{"n_head": 8, "head_dim": 64, "d_mlp": 2048, "vocab_size": 32000, "norm": "rmsnorm", "norm_eps": 1e-05, "init_std_o": 0.00687, "init_std_down": 0.00687, "lr_mult_o": 1.47, "warmup_steps": 200, "doc_mask": true, "train_tokens": 662700000, "steps": 5056, "dataset": "wikipedia_en"}
Each number is 128 + 32 x the weight over its row's rms, rounded and kept within 0 to 255. Layers, rows and columns count from 0. The size above them is the row's rms in percent of the matrix's.

# layer 3 MLP up, 2048x512, rms 0.111, rows 528-554, columns 256-383
size [ 97 102 101  93 106  97 100  98  95  94  97 102 102  95  93  97 108 100  90 104 104  93 101  98 102  95  99]
[[124 139 163 151 151 124  53 162 118 103  65 116 121  81 104 113 153 145 195 158  96  75 155 137 138 104 151  86 115 122 135 120 142  96 198 116  73  73 161 145 109  45 182 136 161 108 147  96 135 132 132  51 139 159 119 114 169 157  83  86 119 145  98  96 138 128 106 147 137 122 178 176 194 106 153 117 122 160 114 164 146 127 131 108 150 138 129  65 164  98  99 176 179 175  59 131 136 153  79 156 156 115 169 115 137 150 113 122 187 140 164 121 111 125  94 116  87 115 174  95  78 162 154 137 127 122 135  95]
 [ 91 147 145 100 164 143 123 156 134 176  97  94 100 124 107 134 125 130  90 144 133 136 168 118 107  96  63 156 158 127 106 135  68 143 155 147 152  73 148  87 117 146 134 178 114  82 172 148 106  67  87 114  92 121 139 139 126 122  94  95 110 118 182 106 100 137 150  95 133 164 131 129 172 113 141 122 116  66 144 100 210 121 166 130 147 157 163 110 178 151 135 128 130 103 111 125 180 147 113 109 117 141 167 153 154  74 146 158  72 146 116  80 177 123 129 171  47 115 139 135 111 181 192 130  92 119 161 109]
 [132 204 151 173 124 124 133 171 112 192 152  98 110  92 161 145 153  99 151 111 136 102 145  44 125  97 125  96  94 106  76 118 158 111 101 119 147 146 215 164 146 143 150 126 107  54 146 125 163 116 146 115  69 165  87 139 111 119 162 124 157 106 159 167 130 120 155 136 154  82 149 155  69  96 149 128 144 130  96 131  90 175 146  83 143 168 137  96 117 120 129  99 127 152  98  81 147 127 150 162  82 138 118 104  89 129 109 166 157  90 156  98 164 111  97  75 110 128 125  87 108  89 144 100 157 166 123 118]
 [142 131 141 106 134 153 126  86 168 153 108 145  78  42  85 113 126 103 151 114 139 156 153  94 127 114 114  89 159 116 127 170 104 133 105 112 116  79 134 131 104 144 127  68 122 157  94 115 179  75 118 137 190 165  86 159 148  51 114 185 105 107 162 115 106 117 122 158 132 107 109 159 127 116 126  76 105  97 107 146 123 138 154 135  74 143 119 167  55 108 119 142 143 179 160 134 101 145  93 136 166  96 173 140 165 162 138 110  90 167 153 103 145 184 117 121 161 125  82  92 132 119  98 137 139  63 127  65]
 [137  92 146  73  87 162 117 118 131 125 124  66  78 131 105 126  89 127 107 113 134 146  89 152 193 150 111 150  84 106  99  97 123  94 150 158  59 115  98 106 130 143 201  79  97 119  63 142 127 149  82 112 144 113  88 140  96 114  76 123 137 119 150  78 120 101 119 149 109  65 103 189 145 141 159 119  73 123  67 119 119  96 134 126 120  98 151 107 133 124 109 147 200 128 153 127 133 137 117 120 120  70 184 128 142 129 160  90 111 141 186 166 214 137 140  77 135 149 112 114 127 167 135 106 165 155 101 151]
 [104 110 141 134 181 172 158 131 106 112 166 118 150 146 147  86 140 146 180 127 142 146 170 107 206 148 142  93 140  94 153 101 165  96 115  84 142 126  87 126 120  82 148 155  85 115 206 101 145 232 120 112 206  71 132 152 101 188 149 119 139 106  84 161 150 151 138  72  85 121 153 155 125 150 163 145 120 120 116  86  67 147 146 110 129 108 150  95 121 157 112 129 153 209 148 138 118 159 104  99 148 102 127  95 157  55 110  94  65 157  69 133  84 128 163 189 154 146  95 104 115 100 149 138 130 163  96  88]
 [127 106 143 116 129  87  92 138 111 108 169 123 134 128 101 135 121 121 114 122 133 148 184 175  62 102 196 126  87  96  98 120 114 165 132 146  77  99 140  96 119 141 155 110 160 109  83  98 179 103 123 184 144 112 134  99 119  98  51 142 123  94 107 100 119 110  89 132  74  90 123 115 199 105 121 125 158 115 112 187 160 120 171 133 147 139 180 121 128 140 157 185 154 121 136 121 204  94 120 139  89 157  60 157  76 175 134 113 115 144  96 155  84 139  99 165 174 203 149 172 158 129 132 110 174 138 168 102]
 [ 85  85 116 106 150 116  88 126 118 141 125 131 160  91 104 153 109 115 133 116 140 113 112  86  85 116 160 196 151 137 114 116  93 172 119 120 180 121 202 160 171 138 117 140 112  92 201 131 103 135 110  91 136 166 120 141 127 142 167 172 123 115  99 185 145 163  72 145  77 122  72 134 106 106 176 105  80 140  86 176 131  67 130  86  90 165 106 213 124 141 136 166 121 177 106 161 167  73 110 177 109 102 141 166 143 151 156 126 110 113 113 159 110  96 153 167 115 127 198 101 127 159 105 129 128 158 106 144]
 [115 123 113 121 180 135 175 127  96  97 154 121 134 116  92 118  80  70 115 104 152 150 129 135 166  90 128 137  96  89 132 147 159 122 175 177 145 144 105 151 118 122 141  99 107 161 111 106 108 136 115 167  88 152 170 140  94 139 129  71 138 157  89 100 116 107  68 113 159 163 158 120 112 144  92 109 127 184 102 129 149 146 126 139 161 142 163 137 152 203 118  90 198 103 109 117 140  49  62  85  88  90  86  84 117 108 110  72 117 134 108 154 128 117  94 131 118  97 108 134 146  80 123 121 134 110 130 152]
 [160  82 134 174  98  64 111 100 127 109  91 113 180 165 139 109  91 120 128 100 101 110 153 114  73 147 113 136 157  79 149  93  97 100  84 157 131 137 125 107  96  99 127 128 139  60 165  96 126 199 117 104 138 154  54 167 153 103 156 164 136 128 123  56 136 140 115 103 113 120  88 102 125 180 167 184 108 104 120 169 106 131 119 195 153  92 177  84 136 108 129 132  82 114  70 143 165 132 132 120  75 148 218 120 152 255 118 177 156  82 134 133 108 132 127 181 132 125 123  66 128 139 119  92 170 109 143  79]
 [126 105 109 167 134 112 157 156 150 114 168 174  83  92 114 165 102 123  76 117 147 147 116  73 138 162 118 114 144 100 129 170 173 118 139  57 117 160 147 146 124 201 153 109 114 174 147 106 214 136  83 199 180  98 130 127  76  90 119 123 134  95 136 171 164 177 148 118  85 117 174  79 166  90 134 179 175  70 118  93  90 116 116 127 131 122 107  78 132  79 136 168 122 158 110 154 152 105 128  61 104 128 124 157 103 175 152 129 136 108 133 124 152 117 172  63 127 148 157 142 112  83  50 141 109  95 107 125]
 [ 65  34 118 125 128 116 102  52  89 156  57 115 102  70 130 126 104  46 118 118 160 155 129 138 111 156 140 166 141 115 119  82 154 170 134  87  75 125  73 137  70  53 186 116 217 102 126 103  95  97 151 171 137 163 106 108 160 120 138 148 143 115 142 182 186 148 137  95  96  94 167 117 113 142  95 135  94 172 196  89 126 147 124 167 171 136 143  91  98 165 105 122  97 124 136 144 140 134 141  53  55 175 118  94 147 162 146 102 137  91 140 165  76  86 114 140  89 136 142  98 168  87 103 125 176 109  89 142]
 [121 160 161 150 138 156 145 118 166 107 126 104 141 127 119 160 126 112 104 125 133 104 186 136 110  60 113 209 156 141 195  94 106 124 162 131 128 208 129 112 142  83 121  88 142 151  78 161 131 124 125 166 103 146 144 172 116  60 108 100 153 127 113 170  99 100  86  95  70  59  97 181 140 109 130 133 161 167 166 109 120  65 121 175 206  97 157 102  37 157 122 178 186 149 172 140  98 126  65 104 105 126 107  93 133 132 166  99 139 103 114 171 131  98 166  88  94 173 126 143 160 183 160 129 125 105 154  53]
 [121  52 107 109 189 136 196  95 191 118  97 164  73 153 170 173 111 112 117 116 107 123 240 143 191  48 139 139  90 191 156 139  83 132 180 136 113 182 100 143 163 122 138 168 138 136 152 129 133 157 113 130  42 177  84 122 122 153 123  98 142  96 143  83 131 104 149  81 101 104 137 104 175 152 144 140 182 147 118 167 115 141 150 173 171  99 115  84 115 160 130 125 103  91 171  86 129 162 158 132  74 129 106 186 121 128 156 154 134 123 130  72 148 114 120 132 102 125 157 139 125  84 107 189  87 116 124  95]
 [115 174 141 106 120 165  98 145 141 121 131 164 149 141 146  57 112 147 163 136 146 174 128 116  73 149 124 168 127 133 105 121 170 134  85 139  98 103  79 161 123 172 116 101  67 176 137 146 134 141 198 125 104 160  99 115  97 150  70  94 134 120 102 123 121 105 143 133 111 144 106 137 108 110 176 126  89 141 119 139 143 146 107  81 146 104 148 133 125 143  86 112 158 118 124 107 147 151  69 122 113 129 133 145 122 135  99 132 220 168 125 136 108 119 131 159 151 134 111 157  96 176 195  86 135  83 139 153]
 [ 97 159 113 115  63  87  71 110 133 129 110 176 144 103 137 122 118 118 136 123 139 164 111 146 203 143 186  73 119  85 132 133  78 126 113 116 131 156 175 183 103 119 120 121  90 144 139 118 207 144  75  68 134 147 138 132 166  78 121  97 194 127 108 143 101 104 121 160 114 125  84  68 155 167 126 197 131 113 137  98 109 129 168 104 105 129 101 111  75 119 177  95 122  96 105 154 141 152 126 114  67 138 104 162 131 144 105  32 168 130 138 138 151 202 146 154 149 101 116 111 155 161 142 220 124 152 165 121]
 [158 122 107 176 152 147 142 118  53 156 125 104 139 101 110 163 106 116 111  65  73 148 174 163 157 112  89 180 108 162 164 112 100  89 158 127 132 154 131 116 137 184 153 128 119 106 171 102 128 125  57  63  82 146 123  94  96 133 151 154 153 115 136 104 120  53  72 117 161 129 151 108 149 129 147 129 140 136 107 151 129 132 128 127 130 188 186  92 106 111 180  92 130  60 156 113 150 185 107 128 155 114 126 140  49  83 156  97 188 171 112 164 164 172 131 119  70 128  82 150  65 123 103 131  70 106 115  78]
 [197 154  66 143 119 142 204  71 136 121 110 110 106 175  85  82 137 127 112 107 166  94 144 150 136 166 150 131 180 154 185 132 120 138 151 107  76 139 157 111 181 143  94 120 152 102 137 111 160  94 119 182 135 149 107 151  87 152 131  46 136  60 179  14 113 152 168 127  96 112 129 155 121 108 103 172 131 101 156 181 132 139 130 148 168 147 110  70 141 123 146 109 128  98 135 178 126 170 107 114 135  98 159 175 111 136  78  63 152 206 128  97 110  97  86 175 156 125 106 131 156 122 117  87  81 120 179  81]
 [132  94 118 186 120  81 126  80 126  91  93 110 109 137 102 153 105 116 107 118 150 122 121 146 121 100 141 111 135 164 141 120 143 185 149 166  88  82 190 153 169 111  96 158 128 142  86 150 124 161 158 131 112 176 158 109 115 104 134 136 163 136 115  93 129 208 127 126 129 120 143  68 108 127 152 150 169 181 135 163 114 112 115 168 153 101  67 180 156 167  88  51 154 101 167 111 122  59 137 169 127 185 114 168 154 165 122 177 104  81 124 104 105  91 132 144 125 122 209 133 189 121 156  68 169 144 121 155]
 [143 108 145 172 166 134 149 142 105 144  69 122 131  99 145 130 166 120  75 121 152 133 114 171 109 197 129 157  77 157 124 174 127 120 122 255 136 162 146 163 113  74  96 122 159 147 128 183 120 162  78 126  97 137 124 132  64 115 126 101 107 105 195 173 104 183 151  89 153 143  66 116  17 123  96 116  71 178 148 143 103 119 160 121 178 107 142 124 146 165 119 133 147 115 198 127 166 115 151 120 118  94  75 153 150  92  98 106 130 131  89 130 140 134 116 114  85 157 145 125 118 116 129  52 171 100 195 163]
 [126 148 159 134 138 156 160 191  87 121 147 107 107 141 146  61 124  80 100 110 141 190 123 177  89 163 113 121  91 124 159 104 107 144 171  68 142  92 130  92 135 127  61  91 114  97 176  57 107 147  77 122 133 105 183 172 117 120 108 134  82 101  98 154 106 158 126 150 132 202 135 133  80 191 190 133 155 137 118  73 172 106 196 125 140 194 121 182 155  62 171 104 183  69 138 167 108  87 115  88  65 130 130 129 148 113 161 151  80 120 153 119 177 120 167 157 136 146 101 118  96 187 132 126 128 138 105 123]
 [116  56  57 144 128 120 138 118 145 104 186 107 106 125 140 149 107 106 181 149  99 175  95 153 169 147 142 123 146  87 136 138 169 112 123 121  98 145 134 141  83  88 171 105  92 130 163 120 139  86 112 179 153 136  86  91 137 183  79 216 142 193 122 142 146 139 116 169 151 129  99 142 127 138 102 151 122  61 129 135 182 121 145 164 102 157 149 142 101 174 118 175  85 135  74 121 151 130 119 160 128 116 165 167 106 199 175 107  97 137 101 194 139  59  96 180  96  88 120 129 141  69 106 145 116 138 134 119]
 [107 125 136  98 142  76 115 131  92 114 144 150  68 122 162 166 114 105  72  85  56 120 202 117 182 142  98 120  85  77 121 126 174 128 133 129 164 101  68 159 161  82 163 206 161 165 124 109  93 115 126 110 146  55 135 124  80 128 116 114 108 181 131 155 130 118  95  97 131 127 143 141 200 168 106 166 126 168 183 105 164 106 127  83 119 128 125 207 148 148 112  76 128 181  66 105 139 173 183  86 126 128 119 187 109 115 107  65 126 175 132 161 180 146 152 123 155  98 145 122 103 165 139  90 104 164 160 138]
 [108 154 157 128 110 105  93 166  77  93 148 131  82 129  96 128 193 144 181 111 171 128  93 186 156 135 164 174  80 125 156 104  92 124  97 107  99 145 155 120 129 107 188 131 130  56 201  62  98 162  81  86  90 145 100 121 111 133 158  78 150 157 201 143 156  99 136 163 101 135 116  89 136 176 206 138 154 108 132 188 145  98 113 111 171 104 119 135 117  70 144 110 167 183 125 170 151 164 114 114 122 124 154 153 123  99 161 112 113 128 194 141 144  84 208 145  50 150 114 116 135 136  94  86 137 107 114 120]
 [138  17  70 129  96  79  98 117  92 106  84 167 134 120  95 155 104 144  65 105 142 115 130 150 143 131  77  92  66 140 100 163 176 155 146 102 171 116 138 154 121 142 155 131 128 159 150  49  92 159 167 123  93  91  99 145 153 125 157 106 175 133  78 126 159 149 142 166 118 149 120 122 151 125 118  47 118 164 137 129  85  52 129 154 121 129 172  54 134 142  75 142 137  78  87 164 164  86  85  46 146 125 133 161 109  93 145  86  85 160 136 119 139 147 179 152  78 103 116 171 135 103 125 180 134 149 168 115]
 [121 102 111 145  70 137  71 116 156 121 136 124 130  85 139 195 143 140  73 135 135 147 118 122 111 116 119  71 125 123 135 154 116  79 163  47 129 111 159 146 156 124 120 146 190 167 150 127 117 132 174  88 158 113 117 134 135  93 156 122 157 147 119 129 150 145 119  92 137 116 150  83 136 129 138 100 134 136 121  76 141 166 139 140 127 136 115 153 120 158 187 113 131 156 167  66 150 133  86 157 127 151  91 102 183 153 171 114 131 151 212 185 186 105 167 116 159  89 170 153  83 134  59 180 150  91 127 116]
 [123 143  89 188 105 111 144 120 107 159 109  91 147  70 108 101  87  93  94  55 171 163 145 118  88 100 142 126 117 115 122  89 156 130 135 116 113 108 109 117 123 118 106  97 148 135 106 130 145  56  99 133 110  93  68 139 183 142 112  84  50  87  83  92 114 128 164 126 100 102 111 107 119  79 135 100 154  97 156 127  75 179  74 101 143 108 111 156 135  86  51  86  84 157 112 184 164 136 152 139  92 125 108 100 139 123 158 125 231  82 144 157 133 129 138  76 139 134 132 113 112 176 122  64  99 143 103  86]]
# layer 3 MLP down (transposed), 2048x512, rms 0.058, rows 528-554, columns 256-383
size [102 101 100 100 105  99  96 102  99 102  97 107  93  93  90 103 105  98  93 103 103  96  97  93 107  91 102]
[[131 166 139 121 171 122 142 128 121 154 117  62 129 122 141 143 129  84 127  85 175 145 106 119 144 138  61 104 137 153  88 160 163 154  99 161 111 117 118 128 103 175 115 166  97 107 146 130 192 120 172  79 108  65 126 103 145  78 179 118  70 127  77 154  75 100 121 156 105 137  50 135  88  85 127  96 135 132 120 173 166 145 140 147 115 157 144 121 101 150  90 168  63 101 104 149  66 126 151 124 116 150 101 144 174 145 123  47 106 114 179  93 112 117 141 110 119  93 123 132 184  97 137  87 117 160 109 110]
 [118 102 171  98  55 141 186 142 140 176 123 128 107 163 158 138 102 136 132 127 128 118  74 145 101 149 100 136 146 121 146 100 125  42 221  96 119 128 121 126 113 116  72 160 140 135 136 138 136 110 142 129  92  85 171 158 154 100 135 107  47 174 167 124 140 125  95 133 156 186 203 184 131 106 184  33 172 139 162 134 137 163 161 140  97 109 125 109 123  85  89 126 131 121 132 130  75 116 144 120  94 218 148 156 159 117 154 133 207 105 151 146 122 117  87 135 199 142 120 140  76 120 140 124  97 161  83 149]
 [146 152 113 110  83  78  67 149 142 177 131 140 140 133 116 138 131 219  40 143 132 127  58 105 126 169  85 119 165 110 126 144  81 110 138 110 151  88  48 137  97 208 182 160 117 100  80 164 122 146 157 138 115  80 140  92 199  70 158 193 155 129 181 110 110  94 133 131 146 148 146 104 109 126 150  93  38 162 111 112 100 144 108 105 182 129 125  73 126 114  77 136  94 148 154  82 126  87 119  95 111  78 107 101  86 137 194 107 149 114  85 189  70 147 166 103 173  90 174 135 105  89 141 102 136 119 154 119]
 [ 73 132 144 145  75 168 131 117 158 122 102 111 121 122 116 126  80 129  84 108  98 149 112  96 138 108 146 154  84 184 173 116 128 144  95 105 150 123  97 132 173  93 114 129 142 194 139  99 146 164 121 166  94  81 135  74 133 106 142 116 114 100 118 139 141 132 139  87 104 161 173 147 171  73 120 116 138  60 143 101 167 105 130 114  79 129  76 125 121  93 164 148  98 136 117 111 145 146 151  84 154 120  89 137 117 109  52 101 153 150 106 129 198 116  89 132 119  87 133 158  81 112 170  69 114 150 161 175]
 [166  60 100  54 138 111  56 125 172 174 126  65 167  61 110  95 157 129  85 117 163 124 154 144 107 164 126 140  92 162 144 112 135 109 131 164 131 132 144  84 171 129 181 161 168 126 137  96 156 152 136 145 109 131 115  73 119  97 164 120 149 178 145  91 128 150 143 120 107 128 113 173 139 173 128 135 161  10 112 176 190 107  95 138 108 132 118 142 200 152 121 142 167 170 165 136 128 181 111 149  99 129 167 156 123 108  96 110 100 149 128 142 151  71  80 134  84 139  95 122  95 198 116 119 104 122  98 112]
 [128 118 100  88  61  94 151 146  42 156 119 109 192 129 145 106 144 123 174 175 102 131 161 146 135  65  96  73 108 127 143  53  72 140 123 155 150 138 122 156 204  97  91 131 110 145 137 151 110  89  80 101  90 106  95 112 127 102 177 142  98 110  95 121 161  99 178 125 109  85 132 176 159  84  96  99 135 119 131  67 139 155 148 144 159 108 145 161 173 108 119 133 111  80  56  70 164  86  78  89  80 120 146 201  78 140  70 180 117  99  97 160 148  65 151  88 135 189  98 132 155 131 134 121 163 128 151 102]
 [143  72 111 107 110 171 159 127 156 126 196  39 153 120 116 123 130 114 123  97  73 140 104 167 151 179 122 148 156  73  43 136 166  86 106 130 107 129 195 191 176 152  86 158  92 124  91 165 104 133  86 120  83 119 154 151 124 165 158 118 143 126 102 149  76 177  82 140 143 122 106  61  95 122 179 133 108 163 153 138  91 105 175 132 108  93 130 165 115  80 157 143 114 155 121  96  83 137 106  72 180 104  97 147  87 113 162 187 111  66 107 165 143 115 185 132 149 123 154 128  84  79  78 164 111 156  90 135]
 [151 121 123 122 217  77 144 166 170  76 168  94  76 170 155 120 141  62 128 171 147 117 183 124 107 123 144 132 143 165 136 128  95 129  85 103 154 136 148  81 130 160 118 165 106 181 142 126 123  52  88 199  93 114 110 124 141 119 109 129 112 148 104 136 131 120 143 144 106  70 119  91  98 102 131 111 170 124 202 159  94 108 160 105  57 115 166 131 105 132 139 132 116 133 201 152 167 117 134 122 130 135 138 115 142  94 111  97 164 130 138  73  91 130 156 172 140  66 193 119 122 107 116 102  88  90 135 103]
 [108 128 131 205  37 162 128 159 180 145 128 151 152 174 175 129 138 105 163 143 141 172 123 118 180 148 210 131  85 130 101 167  92 155 167 140 142 117 133  76  56  90  91 148  91 143 132  93  90 144 141 118 178 163 121 140  93  55 114 146 132 172 178 140 147 115  84 121 104 132  89 126 101 143  95 146 166 130 187 132 165 111 163 115 125 122 143  84 164 103 148 142 149 120  92 157 107 133 141 162 124 109 164  80 103 115  80 170 105 158 157  94 121 196 196 127 149 124 142  70 143 121  93  96 163 140 153 176]
 [ 92 121  64 100 114 117 121 194  73 138 128  99 113 148 146 135 111 125  96 174 121 155 169  85 136 109 147 124 140 187 124 122 195 136 149 117  98 141 151 100 157 186  95 107  87 123 153 147 120 187 219 162 147  73  93  83 115 111  98  58  61 178 161  59 114 153 151 129 121  65  91  96 121  96 127  76  97 159 103 121 106 142 125  93 139 142 137  96  83 102 175 133 152 127 145 204 122 140 141 143 162 122 100 109 183  78 173 143 117 100 131  99 104 147 130 165 115 144 102 121 125 114  87 119 150 215  99 156]
 [137  89 118  91 123 103 160 122  81 115 110 132 116 100 140 100 111 133 198 118 103 103 128 127 181 101 138 160 124 110 106 143  73 164 133 141  93  76 164 142 201  81 134 135 153 118 178 133 110 141 105 131 136 125 125 132 180 138  96 143 116  97 148 173 167 124 144 169 143 113 177 164  78 136 146 116 109 127 146 127 152 118 170 141  90 143 134 154 105 104  66  75 162  81 107 125  90 156 125 142  96 201 183 136 121  89 121 140  56 128 116  90 148 134 115 151 113 139 108  90 185 144 143 139 128 107 164 127]
 [149  91 146 104 146 117 140 106  66 145 178 128 120 134  98 112  95 110  86  98 145 156  97 190 124 111 178 140 121 133 107  59 112 117 172 143 132 151 152 188 147 164 172 112  93 146 136 117 112  85  83 163 176  77 112 159 145 134 146 144  62 149  98  61 151  87 109 121 127 146 164 117 189 125 144 132 127 111  92  83 128 123 113 119 109  78 108 112  92 167  87 105 117 143 119 151 153 148 118 164  61 172 108 140 117 178 188  69 111 148 116  37 144 158 143 167  95 189 123 119 145 173 116  74 117 186 151 143]
 [197 100 120 145 130 150 109 152 120 132 112 186 141  77 118 149 123 156 175  88 158 147 107 112 129 133 146 108 110 119  56  89 144 174 127 154 106 176  93 167 160 137 129 183  92 127 140 144 140  84 159 131 155 165 130  71 160 180  51 116 141 144  98 165 121 151 138 116 132  85 115 147 109 129 142 150 144 152 176 143  93 123 134 155 126  83  99 128  62 205 129 105 133 108 104 151 151 153 124  87  44 128 147 114 108 116  40 114  97  44 112 160 169 130 152  82 125 168 158  96  98 123 155  85 105 167 134 183]
 [135 139 124 122 195 148  95 176 125 123 182 107 133 101 149 126 117 122 143 118  68 193 145 159 159 162 142  68 186 113 120 190 161 148  91 137 160 127 101 141  72 102 128  79  88  93 119  71 132 122 161 122 142 104 131  96  99  73 119 152 124 117 135 198 123 137  84 188 163 186 145 207 109 130 123 164  94 144 104 101 152 110  86  37 100 144 114 113 127 148 121 104 161 145 151 137 116 143 166  65 112  77 174  86 120 170  84  77  79  95 109 163  83 126 142 121 135 197  77 137 114 138 139  60 129  97 172 119]
 [146 148 122 138 136 134 167 130 133 128  73 106 165 142 130 134 128 148  99 121 113 141 133 176 147 141 148 147 160 125 117  91 211 166 166 124 133 103 148 119  70 144 161 151 122 160 145 104 102 125  92 135 130 132 153 113 120  87 120 166 123 142 130 111 122  73 159  86 125 197 178 127  86 140 132  77 115 189  59 150  97  96 153  85  85  97 104 135 134 130 115 145 157 195 176 111 101  84 126 182 126 106 143 161 183  74 121 111  89 121 168 109 171 149 136 112 107 129  66 125 103 134 163 109 159 146 121 171]
 [143 141 101  73 167 184 158 141 115  94 152  89 157 164 101 187 144 131 135  86 108  90 129 140 164 142  60 191 144  98  78 109 209 108 109 162  99  57 212 157 137 171  52 138 193 121 155 145 101 103 213 197  87 136 123 132 127 123 146 128 145 122 147 137  81 140 111 102 167 144  97 186 135 122  56 117 116 133 132  95 118 146 128 114 153 164 151  59 127 118  78 146 127  98 130 123 149 148 159 147 147 171 127 154 103 149 138 112 207 113 118 200  84 169 135 127  89 168 143  99 139 141 117 112 110 128  76 122]
 [125 107 139 133 213 109 119 143 169 102 146  97  52 123 102  94 171 141 130 124 145 107 204 149 140 172 152 101 138 131 113 167 160 120 124 133 178 125 148 178  96 151  93 146 143 181 136 104  96 102 225 133 126 113 155  76 118 167 164 110 109 135 100 109 151 133 141 135 145  87 127 127 137 107 141 198 188 132 206 125 132 161 178 179 118 116 133  89 136 100 110 120 105 161 142 138 118 122  84 144 118 116 122  92 144 162  87 137 142 119 147 117 126 116 139  77 128 107 176 162 160 123  99 160 156 140 109 159]
 [160  85 172 119 198 130 135 165 127  84 156  64 118  93 186  78 171 137 153 142  85 157 160 171 151 106  97 104 151 122 100 109 142 111 111 114 125 123 108 130 103 127 161 158 133 188 135  71 180  59 166 122 129  86 131 139  72 178 129 107 134 148 171 154 148 130 152 132 198 151 129 179 117 122 141 137  77 171 133  73 101 125  72 125 119 105 122 134  71 127 112 124 126 113 120 149  86 174 193 113 146  86  97  94 128 181 137 113 117  89 156 133 106  97 115 146 137 124  66 139 111 165 110 201 129 142 144 132]
 [150 135 148 107 155 156 138 180 108 163 120 116  97  87 130  94  94 124 143 100  83  77 125 154 163 132  87  46 142 159 157  79 157  71 138 127 120 172 113 120 188  92 112 109 137  85 129 117 127 124  71  79 155  58 158 109 114 156 160 162 111 157 131 144 126 161 130 169  99 163  71 100 126 145 104  54 137  74 169  87  78 120 166 135 135 129 122 116 160  84 107 109  52 113 103 138 146 179  62  61 137  96  92 137 114 148 183 122 179  76 152  76  68 160 190 108 151 140 108 111 119 113 211  78  48 125 128 102]
 [137 163 168 106 133 149  97 116  69 131 162 143 190  85 172 104 127 156 146 145 149 200 144  83 172 118 160  99 103 151 156 162 137 137 107 122 131 189 144  84  90 133 104 120 122 146  94  78 122 132 119 147 184  75 188 148  78 119 168 142  50 136 100 121 119  90 158 125  74 161 158  72 174 161  99 134 166 114 100 109 172  61 144  97 158 102 123 135 180 108  81 120 116 176 121  87 118  78 159  79 155 149  41  52 192 115 217 112 146 137 172 172 138  93  99 127 113 148  84 132 151 147 124  86 139 110  69  79]
 [135 158 126 145 200 132 159 186 174 111 153 105 114 128  97 118  87 144 140 115 124 127  63  77 114 163 139 136 158 103 166 143  72  68 114 125 173 105 123 145  94 128 163  74 142  80  89  70 149 157 165 148  87 117 128 129 147 119 113 169 145  83 142 125  91 158 126 120 201  77 163 116 114 164 147 131 125 138 171  88 149  69  97 127 168 164  67 173 197 172 147  69 102 144  85 114 127 175 124 137 129 154  87 157 108 163 143  70 150 137 135 131 167 166 117 151 144 116 151 126 150  84 116 146 201 122 193  93]
 [122 197 131  35 186 138 101  98 119 136 112 173 125  86 154 102 181  89 156  82 133 124 143 157 147 133 107  84 144 211 132  92 139 126 110  83 123 150  73 147 163 113 103  89 145 152 152 181 134 165 154  63 124 119 124 154  96 102 167  89 116 116 176  99  76 143  81 106 137 115 155 167 100 101 118 134  38  95 103 138 134  65  78  67  82 138 120 117  88 121 182 124 141 158 157 114  78 149 163 157  78 125 182 101 149  79  57 114 135 117 161 155 139 175 173  90 125 166 108 111 170 166 154  75 198  97 110 108]
 [149 160 117 103 100 129 175 161  79 111  93 117 144 180 127 171 141 140  82  69 100  99  67 124 132 173 132 170 117 138 104  99  84 156  85  74 191 141  91  89 140  88 140 143 135 107 124  94  86 150 154 140 113 106 158 124 214 203 159 101  60 174 131 180 126 149 115  99 104 106 163 113 121 139 199  75 122  80 134  37 180 164 122 155 184 114  99  96 125 148 134  74 128 172 175 164 153  79  72 128 153 175  77 131 132  97 130 113 171 199 111 175 115 165  99 118 105 118 121 148 159 119 104  73 105 141 147 142]
 [107 200 139 145  95 137 152 177  75 127 100  82  71 125 160 166 173 150 120 176 113  89 131 129  86  90 147 156 128 100 139 168 108  88 178 150 165 176 148  85 129  38 107 193 124  65  71 171  90 118 100 102  76 154 103 147 119 146 115 169  86 126 157 163 140 132  90 152 167 132 148 234 145 106 159 128 120 148 115 149  98 103  74 102 121 123 105 102  91 113 128 122  83 123 145 127 118 153 127 154  89 110 114 110 123 144  96 134 163 126 156 139  96  97 164 111  92 131 129 134 118 143 160  96 137 146 148 130]
 [ 96 189 109  95  65 129 130 133  96 155 166  95 129  86 126 141 131 133 154 131 169 116 123 130 154 135 122  65  86 111 124  98 164  94 172 140 114 129 150 152 127 157 112 155 104 161 169 128 140 117 156 143 160  87 142 176 116 200 105 189 127 173 125  91 104 111 130 128 115  91  66 153 112 125 158 197 156 120 122 135 110 132 104 100 144 133 140  72 152 129 180  95 115 137 123 124 157 106 147  50 184  90 121 208 186 145 116 159 122 138 193 136  94 116 137  76 101 122 171 107 152 153 161 170 102 159 135 102]
 [ 74 103  83  74 120  86 183 153  94 161 158 105 166 154  70  78 133  60 138 151 142 163 120 126 128 111 159 154 115 160 142 124  92 123 162 153  66 113 180 122 152 150 150 107  99 112 122 175 190 166 151 125 136 137  99 134 134 137  72 159 169 101 100  92 160 121 177 155 154 107 121  85 124 194 108 128 146 136 162 158 106  63 123 104  90  95 125 102 115 172 116 117  79 120  97 137 146  70 120 161 171 147 106 214 146 133 129 121 163 147 128  83 106 119  95  89 152 134 154 138 156  88 118 125 118 182 108 138]
 [121  99 115  33 130  91 128 134  90 125 129 124  83 172  70 136  56  75 102 109 124  75  95 108 153 140 112 105 132 102 118 145  92 126 123 150 142 110 140 188  65 141 113  99 115 166  71 146 100 103 136 116 189  53 118 145 126  87  81  83 143 125 124 108 129 138 169  95  96 159 132 141 129 125 104  89 147 192  91 133 122 121 140 163 125 176 172 149  89 194  61 144 149 159 230  95 154 162 109  75 153 101 159 144 150 161 155 137 115 187  98  55 135 220 150 131 187 140 132 159 124  81 107 172 137  95  58 102]]